Each number is 200 + 20 x the weight over its row's rms, rounded and kept within 0 to 999. Layers, rows and columns count from 0. The size before them is the row's rms in percent of the matrix's.

# layer 4 MLP up, 384x96, rms 0.0931, rows 0-14, columns 0-95
106,175,196,230,215,194,196,184,170,183,172,199,183,223,209,215,196,249,193,177,237,202,189,222,197,162,204,176,210,201,191,200,154,205,222,190,212,201,191,199,240,169,217,223,239,206,195,255,186,182,209,238,186,185,207,186,186,191,203,162,204,173,210,214,187,180,202,217,163,185,202,206,217,209,206,172,198,225,177,205,197,194,186,212,203,209,225,222,227,188,218,205,211,202,225,169,214
080,223,220,170,186,192,177,206,220,206,182,198,215,209,206,204,180,199,196,220,168,193,204,174,215,170,202,197,171,195,177,166,190,196,196,195,190,205,215,207,196,246,182,231,251,178,220,191,185,183,206,216,172,188,206,209,175,195,206,225,190,255,197,217,174,193,165,211,212,206,226,192,195,229,242,209,210,230,172,199,203,157,202,170,190,191,171,163,177,186,216,221,210,200,201,213,212
094,178,192,227,163,208,189,168,209,224,211,183,229,215,195,200,217,161,194,190,199,209,184,205,165,184,215,189,231,207,159,189,184,194,187,212,173,211,177,204,202,202,231,187,209,235,189,177,217,186,211,193,199,205,195,212,229,209,196,196,222,226,204,172,204,255,235,161,196,195,197,192,203,177,172,213,223,228,188,225,219,195,200,186,233,224,204,199,191,190,180,192,184,170,145,190,195
142,199,193,206,187,168,201,196,221,209,206,241,173,164,215,176,205,214,193,201,237,204,227,205,184,183,220,221,198,192,220,220,198,225,173,209,187,204,190,194,186,199,177,162,191,219,223,169,205,197,168,185,216,207,237,191,196,199,221,222,228,164,230,198,202,189,217,202,205,210,248,212,238,210,173,241,222,184,203,186,168,187,183,193,191,220,236,204,190,230,173,221,201,220,202,204,227
110,198,177,201,183,178,187,216,223,174,167,208,202,171,169,230,178,216,242,224,176,199,215,182,164,225,207,178,190,202,189,180,215,209,201,191,194,212,174,204,224,142,198,170,183,213,204,216,187,197,216,194,213,186,200,174,211,174,167,184,188,200,180,186,215,216,234,196,213,159,192,183,194,211,190,178,155,218,183,226,196,192,205,238,197,203,235,224,192,225,201,215,209,170,201,206,194
117,217,217,202,195,211,238,209,206,173,198,165,169,182,239,203,218,201,186,235,209,198,197,206,212,175,197,242,227,228,211,189,188,210,184,151,228,225,212,204,193,184,204,190,181,240,216,191,187,181,201,196,199,212,199,179,213,226,195,217,210,218,234,206,189,234,171,215,238,202,190,191,190,220,219,226,183,214,229,206,221,228,213,190,182,153,228,179,220,205,204,192,231,191,198,196,179
104,219,215,201,175,197,196,204,210,201,166,216,207,189,212,213,216,215,193,175,200,153,177,175,176,186,243,179,189,222,203,217,230,200,210,216,231,215,197,225,209,176,193,193,225,226,178,199,206,203,181,203,217,181,239,202,216,198,227,190,208,198,189,185,221,155,188,207,215,161,232,201,191,206,179,245,200,170,190,187,190,231,172,216,172,228,194,219,225,205,215,179,192,238,212,190,229
095,181,204,192,216,214,230,205,199,188,190,184,226,205,220,171,191,209,213,212,167,176,210,163,210,217,176,185,204,184,234,235,184,183,158,200,165,200,198,202,172,235,196,176,220,215,221,201,201,178,222,206,209,174,216,200,174,203,210,214,202,155,217,213,220,192,179,173,222,203,221,176,190,205,212,225,190,225,193,183,173,198,193,203,225,181,176,169,226,228,226,181,218,181,199,167,237
094,197,205,189,198,207,163,195,200,224,214,183,222,176,228,208,230,185,207,212,219,203,256,167,190,159,213,208,210,177,213,174,212,202,198,219,207,232,205,178,221,225,225,249,183,218,210,164,205,211,217,184,178,218,192,159,187,183,198,182,197,190,186,203,214,205,214,177,180,216,189,177,215,220,205,196,208,205,212,181,188,190,154,203,199,200,169,182,176,208,202,188,240,193,154,200,201
093,228,223,227,201,199,228,211,198,180,222,215,193,209,179,246,209,188,193,185,205,218,166,191,202,186,227,220,174,239,201,207,167,195,222,208,223,214,178,214,195,219,187,223,228,175,211,231,165,175,195,188,233,152,181,215,197,170,174,188,186,202,232,202,205,208,212,210,222,192,168,178,221,187,198,207,202,184,206,195,168,214,183,172,205,175,236,226,204,217,210,209,167,217,202,216,195
087,195,225,195,155,218,201,171,223,177,213,205,208,182,213,199,172,195,190,201,199,213,194,223,189,194,227,229,206,190,213,189,218,180,207,206,164,200,217,195,194,183,204,241,210,170,192,220,223,162,192,202,214,177,189,191,152,222,220,166,216,191,187,186,201,229,203,206,211,194,183,210,227,216,211,181,182,184,186,241,155,214,218,227,196,191,206,184,237,206,193,240,208,158,182,180,179
101,214,195,202,173,205,200,228,190,172,188,189,224,205,196,224,204,217,224,226,190,219,201,206,202,178,164,212,203,178,185,173,166,244,165,196,189,196,198,222,198,180,165,180,180,210,218,198,211,193,193,230,205,182,167,195,192,190,215,244,190,218,214,171,230,191,195,178,182,218,190,132,203,217,183,192,181,204,181,200,214,192,197,200,166,225,192,197,215,234,203,236,215,207,180,182,175
090,200,197,224,191,214,222,188,190,177,205,201,197,192,240,180,198,237,196,190,196,205,209,210,165,225,194,223,194,201,219,220,200,222,199,200,167,210,222,185,224,211,209,240,187,216,204,195,203,180,222,201,211,159,197,214,156,204,181,182,200,203,249,179,198,244,182,165,202,183,194,190,233,210,210,221,187,182,178,169,204,182,182,174,174,196,197,226,186,204,230,199,202,233,224,250,200
118,202,188,199,201,228,179,202,176,199,162,175,232,213,206,223,193,178,190,218,195,174,199,178,177,155,204,195,209,201,226,182,215,177,206,198,189,183,188,196,209,197,198,198,235,200,187,175,193,157,244,177,227,166,181,179,174,186,213,176,211,196,218,183,217,236,225,192,200,211,215,177,200,219,220,200,226,187,215,180,218,197,174,233,164,229,240,210,180,190,208,205,203,212,178,165,209
094,200,200,205,192,175,245,218,233,212,163,202,212,188,207,207,166,199,183,204,241,219,228,203,224,209,189,199,191,191,183,194,187,195,187,196,178,192,218,224,184,174,199,193,203,184,155,201,187,220,180,176,225,169,147,177,210,217,190,204,216,185,210,207,174,160,186,211,204,217,177,217,208,184,218,214,184,224,200,184,220,187,171,248,207,207,211,197,237,200,211,214,202,209,251,209,193